From a checkpoint of a small transformer trained on Wikipedia.
Size: 16 layers, width 512, 4 heads of 128 (1 for keys and values), MLP 4096 SwiGLU, vocabulary 15278.
Training: a variant of Muon for these matrices, 8370 steps.
Each number is 500 + 40 x the weight over its row's rms, rounded and kept within 0 to 999. Layers, rows and columns count from 0. Numbers have three digits each. The size before them is the row's rms in percent of the matrix's.

# layer 5 MLP down (transposed), 4096x512, rms 0.0512, rows 791-827, columns 128-255
103:496551446482501520550558489570500444431484565468464469502493519489425451514487398493411530525537544495522501516485474492467466483560447512484517458527520591504443461464417569504477533516509448469540503509528499477513512497467513536423522539472516486511481490460555432422461527586429453444437576523490501542512447535596469410469498577519502489511512435486499514453547453546558533439497
103:448521490541509475508512504506483517536560492541442529439492533525448465481510518538557502491524502513485631525481542478554477515524478465487539497516515514493479562538489545487517513579619389527577517542481461464502494507482446452557509503546496482442523591523574508517454546514522504435582509576536442518546583590489508562586503470559469487546554553396521522487502506508570538525586
099:571428467482509423538572461411461473491461455527483418481547480486495469455513496428504534473460490478522512531467583498482603488469485488538492556591499543542514544530510535490434483523476493518540602487507475470502500487603483584558508512547532524544510514484512482491479593471523468510516443512506474500492561555457523494522472499566562454543506531541485502480533511497521477486459
100:449541563467507536458488525403475474508531443525410496559511488496453527539512454537527479536451497452481454533524554457556455511551502496507521539525467560513502534534499483482529498510528485501538448545493509475460491429510570516520486438461493522506511462560499450500518435452519528421497475476418445446501517508445462585552537415495475492564546458513510508461501518540540433495521
102:514520488433562503497479520515509516511506420540467455484467521479530476483538441563501523465547467548530515424491508468491497519511492556505604459538494517591498497516540431436429566502548480593469532504532436517542577512502477565531472497495504530471503532461544463494544468463513525474552476435502533522507494503474559530507559515445443510439414509444497525497447504474528469429513
105:431494433498520476507466536487592514504515514436494529548470495483484443554508481482564554513495539479534529483460506565404470545450468541449493522571567467524474527479466490523562469520468407473470485499395526497458490450486484524471555548462463523576497466478497461518496543517565522478481480446518428494529541564526508533532474458446455520544489466520527429521457512513496562510491
097:459509484468436496428505576512490557500462528419438427467467465471494473452561441549491500509534461514458574462578550465466441483491485572486542553494442549558485496493386484458573551534443533475474524456422557424487513504493500443494417445486627527491558500503517481574514492403538478557501506498489508582437549496424484544449435453472485482525492480561520536493427501464492575495499
100:560518455535503557438501423473514556514516516423513466559481496591474534526552477500498523470517546521551456469569514581527426521558480558526510546551475516528532481465474469472421582449529530457532502482459481511472466478521568538453486492540528547492452468474506498522515480479588552514589515459490498429515479428464527541567559497436493483555500555483546507447386485590546506343578
099:458509529492530545514464468525481460486517457540489532482480502515489508465506566480507461474554456509490510498527498501503433521557455459503410503484483529522479542460519538533409457501412510494551505485544519558511364506483498533506415452577537527473543468487506410508521539468452452533514433506564484531459564442473531494515556478503506501603551539462458537501443415533538465430535
099:419571569437537520481508406450564586551548497448458519503506497462546434464551494535483526538538486553492475481457557532511527452429492534434451548552481516506455555487555491457526503446461468488558574456429523513532527453504506469477528520489520491461512466515463477506429468446508507438536571502448544482531514480550460507505460482466512497507518559496506515479464511485461523595489
103:483583560521490434463442573496564552508501502525455512455496542478482566455561420495507471545436429479535509468434386503473487482511521478585528510565515461535557482505503483456510538484517490495483437463519507463481475432555494528500522545491493531477529415494509485455474536491476496531459508513525495498541512482470553505504482560512459524520537522519531460499563417501525456483449
103:503498526393439451518556451549517423485583517538481529532506510536470543415476455568507443528486505549486494508541467511523529461540534457405427505501564467563465473551522482542578492503511498530544466484442555514459496507547471388493516558446447526485487567523531537465433535436529480480545505508550497434562488554435559527464483497519573512514526564489538482509481525477517446530465
100:509524497439573459519479441501513488534587506568514469503431516514489498455516511457465401437514524481511539453494500475580461512492445482531553434526521515515423493483525536430524519518563537440505545493483424384460520489477529535526458499536521490529534493441451471443590487594540514530434551467384528497564535465518471510460533502486545547499467513381431510460538494541571547525469
098:557450480526456399468509454504508492556538511519515497432461507436534552450493471543534456502440440392479494491601538467498528500469507504477439557510465568407548512555526522552483478407531543442445509597522528487466483524471457455491555453540512493494430522533503480399518521462518514494524600511543529485472554445464524526509503502552533460532472494571455475573511491532450451528496
099:536547483508582477499539609488535482546458465534487458534537551445437414520484482468544537464572527566458537473462461488547472489441482471583521494505487436559542448486512484506507487516497568486588472572574455534438417479516482528468556539512403496475393524452504494525501463388471512475481459506481431485548464466485538436436432576470522514565487569474492522501418493521482561560496
098:523472515518591545502546538485516504451514494472560492536478454521531505441542510561508460493515573521488409533508480472585468488525413498445489558443486477464472454482498470497473503467474459503485467478551503543507437511453502542437543549475531559510483446527517458529508552522523496524497546465508524523505522459548597526532484546526516397510549510481540437480515510457487457474493
099:453480461494433524552451512512497481521506479502494544454559500445473472455493456475488499501430491513478475503505508486560570517454492476486535519503466500479510573468539516559502482500518493568537400404492510531522557461459459458511529381595495595475500528450503466450502484471586493550417515482501497493554507448489545468568503471474437527496548544568408457623475494486490514486490
099:615549434460504527443444484506471424512406464501463540448467552487538540488605471458524492503547483564522521485492487502504482580546504475556496488526489454454447480466504534422474492536409529491430567509457453463463491418537547513452468512468476568487476472536463559527501435464503503488502500559471561487458540459521550511481512508528586518513462494481444516450512536472496502495495
103:493527627452521536496529522553470474556521503405519520503442503535510487454471435496440552528450463488509444463457531460489522526492529505487421480483501535522482489515482460474528518487472542507427470522509458480533536538519446464451505466437474457501526497481584499515452512462514483492509518500500467457463499449529496498455495550555515486486556569398551536493545441472555479475486
097:523455450439479444574505531417525474515508463573549511462559478475535522486502637506540486478547484468555501528600534534492518499532525454492503529417517549546422542493501488426477461520452467488467516516480560473501519522436586465465523502460477428515452468476509546530517486463511557533485495481415466506535438491494518480429498510519467482549495547528510511486514471462539521485444
102:493521515474558469467492549556453516552487507432431504487498502522456478573525459532453480457528454472511525455480590507490581516506539468527507515522538463476545558525504543524460476546497466469459562412597521560554546506574586531582441435504518525536540524470512508550551539486526494447490460507443533542501486452555541529451565488492452469524540420561425488504514538508486489526442
100:524521495509570584490502492461495479455541446508524424473473521461547497497497508465556487521477479508551489547452520473455479487445511514532491558531517529487435460481472579504432479456550544547507520472466597497575538486476441446543533469505495445419524470530564535498574602489553512550539403441475499412511503536504517488457540449455582425519473521489476456513447441471480505562470
098:478502469494530506500480522505505506533511513530511520520419506463476495439463516485495443507446374463564403526412470439468499515490529466524509444485558522490464427471436484436534478485486477519515466505578492500498550581499547552434476502495553499520553547473478497449544480507479498466490530547486549510516509449505536492536517490466470552487562457526535415512469532529504510410449
108:440478492560444529522452478530465528455442598480503511511409453517505516536522480508536520524536502520492472482527444606547477430513403460531511550516542491529454495508482517476566489442476482509437543467503536494495504519498506521542475516490507470472497549516493499486520499478551466434531532536489480438479518555551447495531581392499451473443487490533504490456469479531556561437498
097:548528455520497487530472530551520502496561503560475461546538468487455558437518457488477484518453478498473520482520524475493468496558482457427516526422485508497466493388493445488503493502485522542418495505502466534473570448445499530552492471571518555468476432465446594496568498497478512467499513527470518525530489433483460557565465505544539532505555512467558483538522556519477497523507
102:489449501525455470495502541422480520544471534504550486552507528522510487509456523473537532477480441545519456524471487464546514450454557500600485554513526497479464481521557453529514493436466563464454532469552527450572515499510491468412466474448535524450469512453522497460575479477503527523505531522493516549591482499542456547545502481433530484511485483543415545512547497472471542445492
101:522544476551514500525478459491472538447493530475546543497485458521502466512487510555432450448506481579486474565453446523494489521529606496511510535465485511554485531469539464500486538475501441425504445546512567542518645495525525439508517532524445501519444499530520476536567508443516424500426405536478465476544505526518483482521487528507533510563552516531446493471509468473500509518546
101:570495505429416519472473515469548542487491500521523474542435559522509494514468461488507497523440512472526448429583448498525514451516450530528526498458454506539519514501524434532464490492594504480510568518526550505463538527491485471513437477548573511493470465437410514481446520547492508489504515480475525505518443516548513432498510467462559528509509522457454496421526431472495472497512
101:495525439544546451582507474600465508477594427526489501418512497462510505467501385493511432522512462503467529518562462560530557540512402422471537507486542529474523506493543466515522498548495536480443464482557438560547500512503510437428476528525524406574530516441562497527502447487502653472494453468547519493459502518471519549495486522522524469475453548509480510463509529453560545549469
093:448479422559500524512498411447476459553507473532482517513510521557528519497528544528487458505460477591513508575475474527491502520424538498486565529536516561517492471480496554442467540560538554575541565536593471504425464497495497433488512542496469451522434494566579552498466473531455579518489520522513496487466572475528503576547536494481539564522581489502414495487429479458522606491532
102:587428457519553525463493478537512446528564488456459499538461522537494518464525482456405500498502499468513513543542428573499534530517524544566466554497476495506561529486459548517611524438524478457536410573578474468514508479544520432552496517440503440486476512468444472468480551524552505527501507504460486566526502503575503539460480466471480463511445426510431523516399545466443550472530
104:561413576529462492520421501478487514503481520576452477565487536510492458520471536455473438476533550595488530470501525499472552553465479532477542486461456536519525550536433508503526486497526456442483460531508562401527446504541482464556511488535547442548526535488577502503445480471497546547472414516481450515508454497493444541519563509467468445571486485543572492538573485452426503499536
101:507494508493477482535455488512483516450452399513506491492502401501428495520569490459519455558450512472537558592442505523449502561536441491522578540481466525512577517479567468503461544469475497448513442487619486530479561521504497539605445460522509500448476495507460453560544477465552410518490484567529506553471496457469551478573472463531494465456427446543496534484550511460510542490528
098:511487570507459529487541482522457573480557456530563472501490438601478525535436373534460523528531504504516459475495564550584559438448470520497508544466537578472565489465496511524468452450511500448427492465483478535550541522424551451516503484508477464477526567491527530532497480563442547460433500480539449482510563468533479544534499433431560489518505514438540488539485526560509505564481
099:493525486483560517472489432497483487450436502500583434457472494516513497472527523507485521494574502522437497509436437479484548516472480454541514469556487477523474484474497466479536445426500496468437554496468498495483524543451493457463537576470451468473573412528500535409497542470441471542550483491524510490427460525457566453493469485521553453540505526563502519516500416499461517509462
092:483487482470499555447477497475497500516562481426445532465482534519471511501486576502435490491511518501549500530415551527509488496575470506498504497533477541474554466475406487513533496470503487479481502521505482495538469482621446475512563451489453468551430496451498578495540496433458503551496477461541518499547553427494483503459544464528607544515470483486541508482454466432532496498408
099:463482437493472452536492528527446546478489513521490549472443495495513488445569464475517501499520513504538497500540462526471505597432499540531578420464457513515518439441462564474463615453534508483544507551432514489462529480531515460484487511522391493475508498545455486511535414490445463423563548468513619514500389485503573511437514453436520501554469478501501510472461479514438522587491
# layer 5 MLP gate, 4096x512, rms 0.154, rows 792-827, columns 128-255
100:550517519504524518471533495508519505548594440456502543453533451498575478559491520577496475505564464483418478525465502494511491550549520515574496608502485495511516474486518519488562543479548540457483508565591482559418568489448616553517496492516536592533490473526519443476497599478463476507449534488468504455532547442438505458549479551462621482506597553551494500546547516508491466519494
100:486435542493536469484485548477527450490457471516398560504493498508474537537509502492477561523488440526469471429454530500496513439551501532572564506443474512505478463515452457515475458485479573485525519435459462501459483566518538496448451565528510455557482516540467477552469486456492510466613507523540435428526501465554451484475515461446472481484479476419491535494477496446493442532507
099:513483476407522440512502541463530570461442482514527502498530430553469453519549403502522505458503560483440471510488442403568502499577470538485478472535472497480455515510543523510512529511518512498530518449499535538436504525531451426499492467555516525428554511452475492431453513547495442474556506522431568510469544518455548569509501524498426492499408520547500456588554565530511424524491
098:564518494540501491417548489534479504549426543524524526604553476490483554483575458483487531475486588448557489531541521552523519440547478597487471529548521540566425497500570476420492445476473545503547595502535471500461531485541538448477523504501461501517534450495532472502477542505482530542448561556486483445550488514491463503508525520445493585526501497486515507468502489528545437521466
096:451558467539513426498492494547552487513488445485464504489528503536531452429483512505463472579569472547500510450449528405474553492458434452423525545566440460543484510480520509484540531453466508483457458485492552503449452452539455517514520596471472455534516461454559537496500451488524504532512488519541453470467460475561487554524413454501475489490534509537563541486539541482509455472511
095:523561409467529489482476475451543469517489506498500500483550530475641534495588578430457518491526519472533479553495524535413583501557517482515507515493501436495521438507547468516488480502490522522534518506529450474473490506473483502591432549494495579521489444465510505517505567456494465438519528449507503508559555494440509452551436545494525497452559527442543463467482410481462503486442
103:542451436415511475485514515527445575420509464515500532547534526508564486540533482489522441453429489507478475549540530462527469458511485450569370465488573528450525464461487519464510432478535458485410553533463524504489518467450418477559441521486517494501505479516468503459491540508472520467473477452540554546481430470531565458484526525490495536483442496477588529543464462563527486459479
101:487439453577489447506526504508439489561566531497507520515456608526513477481498525443476500544497463463534506494496480481530468482502457463566473509492396417500513539496630505455498548411484519486589493500455546502481495578509467522480483467538492434548489454466528428503482484447563545493476481525481510518455494506504485561448544521452424478524466577518440476482494490479533473539527
096:494508410548453489510596433486481547522496448439502495460573543565457520575433529514462471470528583424428523559464464465508546522527384575513568582464474445559511518563409540461502522534485530577482517499533489512422469505529560536563498488509463461566516530450481512454516539492508526537505483503525478550487514496489502510368505501527476472558457414443467475521550500539549522466564
104:459565527541470517525548511645516482498492401458433500466548452431548468452524461521497442445464465467481524470520506508525535407482541538461488445552588480470437478479516487464448504467477537474546427470517557549529575488494486537518433547499467467526545525484536504533508513519402508564510551540425499458481528500524525508498502456515568497510521484573489497564510545458474516418487
102:544447582540584493521473544496490498420524529444529515409450522452501503435520515493513506517500525497459516519487513500538604532478555524516496476455460471498476569395491533497472429484553530476505528472548484494585556507516463530542562519488505480524562513473445502460502526490493543438377499498454511478507515493469460501530479496493411482549439514505529516512514465497505527434489
102:538524551534484468526558477452506509520508524473449524543498538457487504540540474476522543514421515548481451479507457632468472514497475501486474581462493539466476505486485508550489547442484496482527426569473542565580526568499476444521468558503436520441432478454487506465450532499492514497510507586555542503453473493524517442460573531445523492555538485539534477510506447493496521501495
098:517456551515546497439513554438471484455553524530497480526532526458522493524451506470471546508506521563423480456550505482440436532499544461525504494540439467552507496391493537516481480520525489553531449518538491509499460537493487468446522546497500465447493407469590504486483469528420525427553475469523430531478528542540507463560438535477567460466443533469553526404506552513549525475535
101:547515535522513523490490537505457535536556508555567442535524527485470453542533500503501499498541525512537567547562556507479528522464483383463493518476462501537485490489525456602483497515454504466526448551514502418437530456490534525507513508501485476529415513503442473584490518512500503468513550542526533447517438562413513486465415563497501474435469538584459440396441522475412520528534
100:436522546512468459527477518513524479526495476465568423513529546504499507516506482497518492496472511524436467461501486512463517477501560473552486430520440445494502457570482530517463586442494561470506447478511509485458493499555456553504481482569489558504484410487521511520556549479456545523445546486494503533544555554583461608439516542472478571477575477607549455470506560435522552558499
100:556506529502550562501502550498518527513527542462519513485426485460494541534498501502521490378465477541515503435540506512421501502463459469497527443534533506536516513508472448496567533494466355443430518571516502487453510521506558596484459559522459437500525487479505615575429478409458462479482497497520545527490472491504496462582489537509524525524441449484559473467534518528515407519487
100:497419456559506456490483526449538490422537378520559451497482551526474524537506518494498482454531440496518525492417480480515548436510509469483462469451532618550458497436493496563474513466423534442476538500580525504475510475456508519486589492542477441517553555574509477455477515549472518496519450463455556444553513530483512544522512506474511485507411505552469500471520530386445488463508
104:525499510461494502516498512452534465455490423531473463547511517511573474577468498469521568556445567518517506524468503535491463450516528507528503553468513438501534525480442548495470577545497518511563539493548503502523540511489467513391545492496467479494478513494536503520470492530472533522504465506428514520540450499512426503555511532489539468487464422437505512496494418486465515546475
099:511469417478528415618546550445497513539531452558446435445519557449461503450435547516521520441506480474568465536524554461477569484505535407468528520487486479557549522514490475432517504523488481471481518509408628479432462451496570446438551516525479476555473583452477571474492488483541531513521468426494531452511482489431455540426514532487458507510459458476475483502521535501518483442427
103:520509562519507436446566477496521552536549512440470466529508520488538469466577499500484502489512539498490518520461484398476524545526503522530523500522492545491502459533534483521509539544413442496570601486435474451539481467471510490465482486516501499482530563588568531491449535496518522506580526546582504489476570582419483479462448483494461491529541517555507498440511504471526524551613
098:533500476483510463444510452521513437522469520551435526446537477505497517484492578514439493435526462532473514622502475487512502543478515448442462504556491484579485527507559473522503520476485484499520584492473552524475462545455554508506492528495589528519513511494464452577490535533515523512565533473487511509556517497487444475491453527558543559476460446523496542563579456457632425523505
098:503412422526521447557489463566542561509512557484441507513535481504533514430510478497400521501478478543535442481513416473442467456532499482494575533464470449456436505483488518476472506486455452534454567500499457521544508481515577494502452538459477537452461534534609480538510477505499470533498506548465463422457444501541515534472488521586494534526518538488533537483447519498492460460485
106:486492525442554461475496576525548455379444566530520466518527523544576445537497590535535532446476433417460515485497518504489550470528517423466562492526555548405498511421525462548447539399561501482443464524524477527503543506546508522462530469540508484509559411570496543467443474454412433579423485507500490526498509421541449502430467508506578457453448582551502527482516566457485561581538
096:497470489538502554466479572447508509562501450464452491469444528524538443477481514524500514471456485516468514548489454506490517473463564501470575510522517508512484500536540484519530455456524493503507464481553527417530478543499474403497555521499457551505572536458469514532458538509526426545491473491430448493493522532548477537510537476518490491477518436490490442462467460579533487462554
100:546444545557558518542495490483474571482478367404476555522496501454588441375543561454492529473517460460497448449542450495493502488428500446445553474467446450511510410502462519509532536512517469507496510509494484416547571507531487566545464485448487487448478504529531567486450526515469506501511516505567493502500494526522481464487451494534457539514531461449464469485516507455505543474480
101:509497558453512438574485492492443520493470511463536509456497469502507525459491411486514538493484535558494409490517467448403510510501441450497413512511527556467555533505445583422583505501510604574463557472522471513497515538529494505521537477455540497518459522467506397472503470435534504513573555463488552500487456472475546563490539534510468482493477462479564496540529452480493511508490
103:540460537491556414643440502538483539526546493541566524501530546530521489461507504530482438488449539471459496545496503463474505500568470532471470472511475569507515524506449494462552486397500526510477492560469516571471586495553428518547539502523502468526468503521472526447430544543501475446494502529524515521565562525428459505553533477546430483620490462511440523424431459513475498501431
102:502503427482516507517423489571502586499449459384484516511424451516521553511476488549534463475436421457492537371509512509481431487580537515485482513526481515525558567493461423405532496526525439563483453470464489516476464504533475489506477524523495464492557432541469492486429507530495453495528523506456493467475380582540454532420496484498479415495515543458552423501506443480508500482575
087:507568421505495523633436374560517517563518491547476459471517526542509435471412465481508529484449444444558533540489493496442545459436523586538471493501504556479477481558416535467521525542445544538496473467595461513456479460509496493495542477465474505520465433535494447484500522538463480479477497490491463499446492471526493494567467531567444445464531518555465551576510579458473579503482
101:526533518468561415527481484508464494507511420521523473497525487547559521469533577461490546484525477518565503520523462475601514519532447548517441586516563491569540522606487520557645412483527418431520474474484525491490535545531494523542453564514512514503443529506541502512451467466512544473571469524466479441528502597512522542529470490500482528515589454533518448505451467497546511491512
105:531551531514524608447418488567501535509584412553489594473500469517484524483492521522454446514468460520552456554547481470490490484570524554572546529480474439498473514521432513508564494401494491501493479431537451545488539449461482468493446515450501541514562425480592448477526484502540492486538478553514544580485555502475517431542515507437506495477453544453481525514557483524484529477554
102:584420491557547454508511484427532510512591449580601495464509495526531444489523476554451453537515519555459523520419520557518440499531480436534503411497479491486378475486504444553492547456536513495529516495506496486511566548479513500474485463516555588515485573475557511412503510442530489490456525426556553521527465493527456574569476481524503523526459525525586412613448498497504462518470
099:550497476569516541521418448457508525475443500529468467510454467522468467565544521491464475525472428488429491579513470499498481491479535573436548456481456504479513462486532494544477540527514455513458467457500511540535481531495495417499547551477543483501518489446526520530604496451508532421507450549426522476570440393538526441443503523508513470470479489564497473522494460497488504522560
102:508485440539512491450530497481478514534473518522506483508465503447441434457485489477535427525574533574505568510530445529583483508521549547452492534459482481526537507574468425482473480469530529478486501504405511568421522507514542525549508538530460479550492454450483421577480511412542504520470502484467514523622503487393583560482559504453475483445485527477549521477542492543538482475473
096:556501483491520484550492476527411520535456588499572503521591463571471506501528553460479413457488560571589500462440519509462536437479594576492492503533492529505471500580471470475479501521459496450481473516469462523497526495509503413530467543490509508638511469523502483435557523444439504436461583489529589453499526481579490504497497495497434452498500484443624465493528528497508488469519
097:505477442484492550515502524501565505490550486554479463470458496471433471525454569495426491554439493479491578471539498485463436538519457467406501506448502532469436511495445502539473478511528482490463485493489462479559493554450531505486484563511506469506466458562516542410443562493525484452523444562591448508450504559515522469516497474515516485478485514545506438491520480449502529510463
# layer 5 MLP up, 4096x512, rms 0.156, rows 792-827, columns 128-255
102:484506466495474521438472534508502500560543560472487492518498508549495417478487504541552498469495578537442534541532485476468415481526516534528475522510488427494516484547483506455508387483554488446532506509462516466542497465502530532498607448453471489444539556513530506506469471534519521455535531503470471435551533474522483531496501539583417494556486499533458543473555477504494644529567
098:576462525429507435469507478516545449480511515469476502429457488537516557554555482494527467542491584585488573424509490514471576527437542570526479515502545528495522481491482552539451497461539500486472533551544530427531475482503523636520528504523507488494542477476484527470475594473478501588432517570482476511457450529572543561492429533541469425566529456507522443506487519517502490445407
099:527496524494498516433494583513511515531571481491486496504503563525523484524464538478506541449419530438509473447541485501534509491537421527518491540517515555533492537497513475477552445467506403512533542516520508489467499481561428514539409480433463525511481511525499489555463509423526442469468477483429528559455401506493493544514574500485486517433526466561480513517502524503481456460490
101:526560433411590511507501535556524542507482515524491523407530541490471505444482494540477579528431557559520517507496494550540517526494455549500549505516531484550475479522521513471526446513435474459480504443523428523491534475493483544548540423483469463484522577468484506570488478466576518500493424487535486498599496443476544514519515469423472490535475490497543548522419435502462458558532
104:448570456485538551499430459489539506521518505549499536551440522481430464442534488478522524567464475494531503469468432506440452445474454485570413467507509588532530534530494420542542499508446502536460465482483458500437510463488477518467526543606509557557472501504487500468524484484561501523506558427480448562478436494468474471517497514468530478530499460492536515492446508558548480492489
091:501479530562508481461516494484562512507596474465509496457456486449521475536458457489555445473501544509500518533542499435547466536528548481458521518531408531497492576481426535445476541455446440501499533422457497484488480504563482524493515479499467457485548435543515472490523458492483485499511546573533526456501528498507496532541540564459525475482508406527562471522510481402482528507523
101:468502459541440437481478501493503510497412485503531506506550541501458541464501419466440541465482488563455404491508543539519458463554602521532500534499473485572438475522541483539576515487426555521585518434454558522536551528607541533502484569510557522457487457463538469483503471547508493468432529522551515517517493444501500495474545450563568539499465571396462500534470553510495515444556
099:541493488468518513508534551490450504541483471576472504494538529425531528566478531490414488444475494506510470549418483531465481477515496480523428482559528542497493463580477538428499522452480486473461446531495446516447548464449463550606498443474555487517447493540547491468453497501477511498476487499432454511541492500536509566574482515508429476422526513494480587471477534453553513536474
095:490526612521517612569417444490464520493558487465507491462398542551471525442561450575492524543546558530552499449523556472472471448499576478551475458519494520499441449483474452493482476426514454578513528474543471499514490522475482507503509479507495498524550559498454552482489480454503464456506485520464537539476504546495471515613436565433577534484550558475447522564467421454543469455469
102:555418510566513452480502537413511485513478476566535470513497523566435509575478534424483497508590444542556469504485477568487458540486510531564567526515488537441465498433522545564519604510491519489493591477516447469528467495474551465540539530556531492511501490487468496514462506483460491511521446463559485460487480497525565558525517541484467517455443446521482484509472510448444437554505
103:566472407452424540497524547467543478547435536501428485481508486490471491555516463475441482486450517488514490481407545555453573447375475467487500490456486525472484572489500487454447513542500437483518481460547509492491488478505503513480465501537497509509503484465499593541458476449525514505536474520482509500437511539472487565498515555453522466526558547477480475496421505564475497546522
100:547432524479483539468510523425450454555479480515385535460533597454548521460572501536474449532529492581533455498516553511517408486547497524505524510484496529538511501555509533508499488526469519513531502468565485483574468528527574448506489472495430538537504483471505475416507516530501573571405577515487509527463591488451486409477426461556470451520493499472466513465490414460545516486465
097:510460544512567420455504456359434516435519474543503475433549514550504525417490501565428479520543524536500451489501503445507493589564523503527467541484495528473510525517524495478450476480521491557515505548556472459492455471457516504512509501488526504467487442495583494459481502495496497505513558477467447470502533512440519536565401540491506523442509497540480489515524584479568428481535
100:497509466528517554547481501507516510519529557496543550470537507452517527515509533546491533478520480503487403509547514497536569475433560419538520423559520521555522413472551539527448453503467481525519515545583526536480469497458529530546466501463497498460483512513485498497488487465540560481433541498416517453464394521558491447371457511475531550513493494477477508463456542524490539506579
098:513512464523492483488492499517534526528495475488491515493545511541537449434555519464486558531474570496574506521544487482517482485496420492496506560472593483522451519496486508487483475516415424590466521415489491560499440428423531512500482513505506518476467555477551501514464482551441532532474491538486572471547519539509540495528477483501479482489485519539448510527402447517453493474445
098:533475502473559430483515525466501513508473491468571481563499535480482503536507494544479454519491527514487435529521487553522478481413521543489457491529527518475470465529460492481456546543460500518542533489518512570476455448463487506494504545532492492439444508499506564499478520561528535508496543472481455451435522508464480597454520502487427516513492488467530581513524476503481452447467
100:463504496517527576466472679506447551504491480538446523484495485448458454449564549611479537529483417509508493549511444556464562568464546505471501511534457501490556499451536518519464502475524490534477501455543485512511517510491526543476520528458530480539477579550481457482454510549486530449504571439515513499486441503447465538533489497501516469532504456523495561556502479410513466589569
104:549518583451537527520532558547509535505452449458505462468462433461503486458506422538462501487487380441438530445508549513507462510437477520517438477512450459546484533538534476473428418474501521532551591489480504513566501493495463573425456556524578497475568546537536466478434562508478505488572473542462457523516493553424478447534520525446511527578537514493468458582479483464546463520461
094:555554493505468403490524484420562537584537431498472551388511453507497487498457413484543473475460534557548483502580448435479516479533519523586474497423441484477477489530500498495501426511483441488472474531495570491470487475533465491576513536449460501498540536528502476563501524456484468479478453417497467466536488492508565491543559543497503472547514498519447559447523494457529521517514
101:476415483437505478509538483526588495551600480550444496505513501446465459502493503518470459494472459473475516520536499485400507473506569495484517542592439566596488500483485422534445481507507546488435412429462557574462544483475505461617462493548494515514527472509515510492544520484429529484459473471508439474475525461557445498485526561505504525493520469493463524522563517498490567507465
098:538464546582575579470478520447497487433483522552435501518533473505501495483566468514495451528568455472505453569503483501510442514481522478480432553569470499511544501521479542507488505512478488505460517470511532476582460510397498493501483542453462493493540443463478532517514517515494486563505524522502488548468459515526434491504494465565571490521473470511504449607557449467574471455499
099:484471496459487550511467437520504541520449408523523435476380466525537498487500467568518449504430510493487468547489557560553516524495525500504474508555522582562532466414578476444475466448500556433491483473526525504526518485476479494498487407558541504500551536455455531508470433507518512468458507476516579516550519434529529511514501492455447466486454461534450491572493458499579575493494
109:435545488470442530528562433494519478495489504555558466482458469541518408499468490494483424505557471503476528482483447501508542433511528445532611533551490488480525488445508460559530497476474464476457521529430487513475489518581552483520504443597578413535527532462538490493466395487491474482566485434461521442491552486544507529496513417453513459546465502493460466497499494433519501475549
094:514537563524566535498536491482432480503503520505502483564501483546482464474465476463467518465477536456482424448492461550529434507493493537509421438471507532471479571497536459505404497474483495477492483449468521495490446478483490538559545536540419529511432490508437495547509461549516555529522502567539434545577535500418528474455568489479510567558556459462536620475506538487480536508511
100:517489603450516465524461442513473433511431522518488433522523494538496485524484519450485492492439469569440486472538460485448523496494507528497474422484462485528524465532471416438432481465480451490481518486501563437464499462562487442484547464505489504502519494499546491546512488417477490440500444468516505482515437535533516536445553501481486523495495522565438489501529481454437466536495
102:534508470484583516490478505533491486550469436546495449473472505504497494521470509481446458482457535505500591513516581538540531486526537546470558473531454483550519518512548538561487515466473520472492458599537524504496428507472473442483461524506476472490483494550501533561429514516511472513481471505463459439512507514519454430475480459601524468478550481540428493475522538526465517513496
100:608484515493483493551525394537512560467541468451509451518510578540498489513414580524497475494483579524443543452497460499486472490496486551446534552505501585520496513515530517513480511485464536472523540513503504539515522528516454517511442505646510488493473461517516484506535573541472506442571538476502408543500507520492434495472473553509519446526525467507472534539505478462462488454471
104:462494517482486502569515509438496465515538452519511474467505411526460439594529511489467503440532498565509524457476582501511555498501480513477456511501554513460532565463563506457482498448492516462520431543513478510527544500474492503448611438487521521569521470519465512487450462412486494468549447540588577468490462400458541578478613482482516489442549557472469461425480524538562541548476
092:549536470550463551491484481516479544472508372549539458543447563471518433485502490423531469485439500494502480510561423484435518456543563525511532405489498472520521521529579509486462547475422486503417489425570486411430474445462562513432550546537448563460520438524465431423463484508577484547500459477544508481532461520486534554508544550539531471570430450493549492518425463509513514422488
103:555452480488566458430526548434467479483553452497452483511509464482472559513482510497515465463497499515500508504544421489491536530540494506507514545420529501507482550493586473395545585484536384457456476491498526463537472557536541583610590534500381453435493548511483510507482575489506491520530510456416480538489535540514498563470506469461443512480465439473511510547417525536501527513405
107:493540547501475442584484450580514515427543455497441499468529528539461421548556483481438474519508507518470450461465404528447555516462459475507461463436551507471477485528511527536512537506490453457508441505524512500575496531520496344535524566451536487505499499503539418538498431534530519485500541491448476571464487494470496533489499498450571492538504570532445533554584489465495475480525
103:514567521486550549518536559422463502533480475553397486481568462492502504501510513495510488556582526511572530530512458471537484542507425503584503425527455570531511539568575463494484608564497515494565427569552529520477575520442495508495475528508523534541505472508527436523495472515528476505457554468570574495545543408501473563504503511468521470499468477481466514508499476540501469527460
099:550532577555466512491503512514476518460517506512494429523537447445509490502421452541461460576468511512464538488554477484527583409518543516489490491506544524479534523552541483514456453574518500447497400534523512564496523526400522558527546500510485525501454517507539437475521508506524542508464481460528502459545532448492480542539508509508528539545524527550562505532523467489454552498532
100:460450483504448551410520511494544490541510516497455547433452517571513546529513441537397496593446538513492489514580479556475519526527589494538468543517536566496534406461494540436464484498510438536462535575547569516497525509502468506542518544495463498525462484536498547556509562538567529511490488563484533567553487478510493435462512477465477474478607495488443525444448457481493513574497
093:526495446462399402485476500487462522410499559447572483522506515466518537498538438542522487462553539476537485475515502490527445495438470501495490488457519521512502479499473469545415551483501547546509500484471479503537480437449511520485502569513499529497523516526458508444482551531521522463518534459475426503533413562469446546549434503447493528422453459501423475452528504488510555529493
097:557473555483520565465483579506457555405521447524474571478494533500524545502511430468430452510566543517476511485515497462529440484583442513504485479445565548459459459465441487542492480548573566483521516513511492536487474569484457568406450460513478537459438542493553500523515499543467570509513438482549521447454479520469494422430539446466468449479476439522441551461494521471482458457482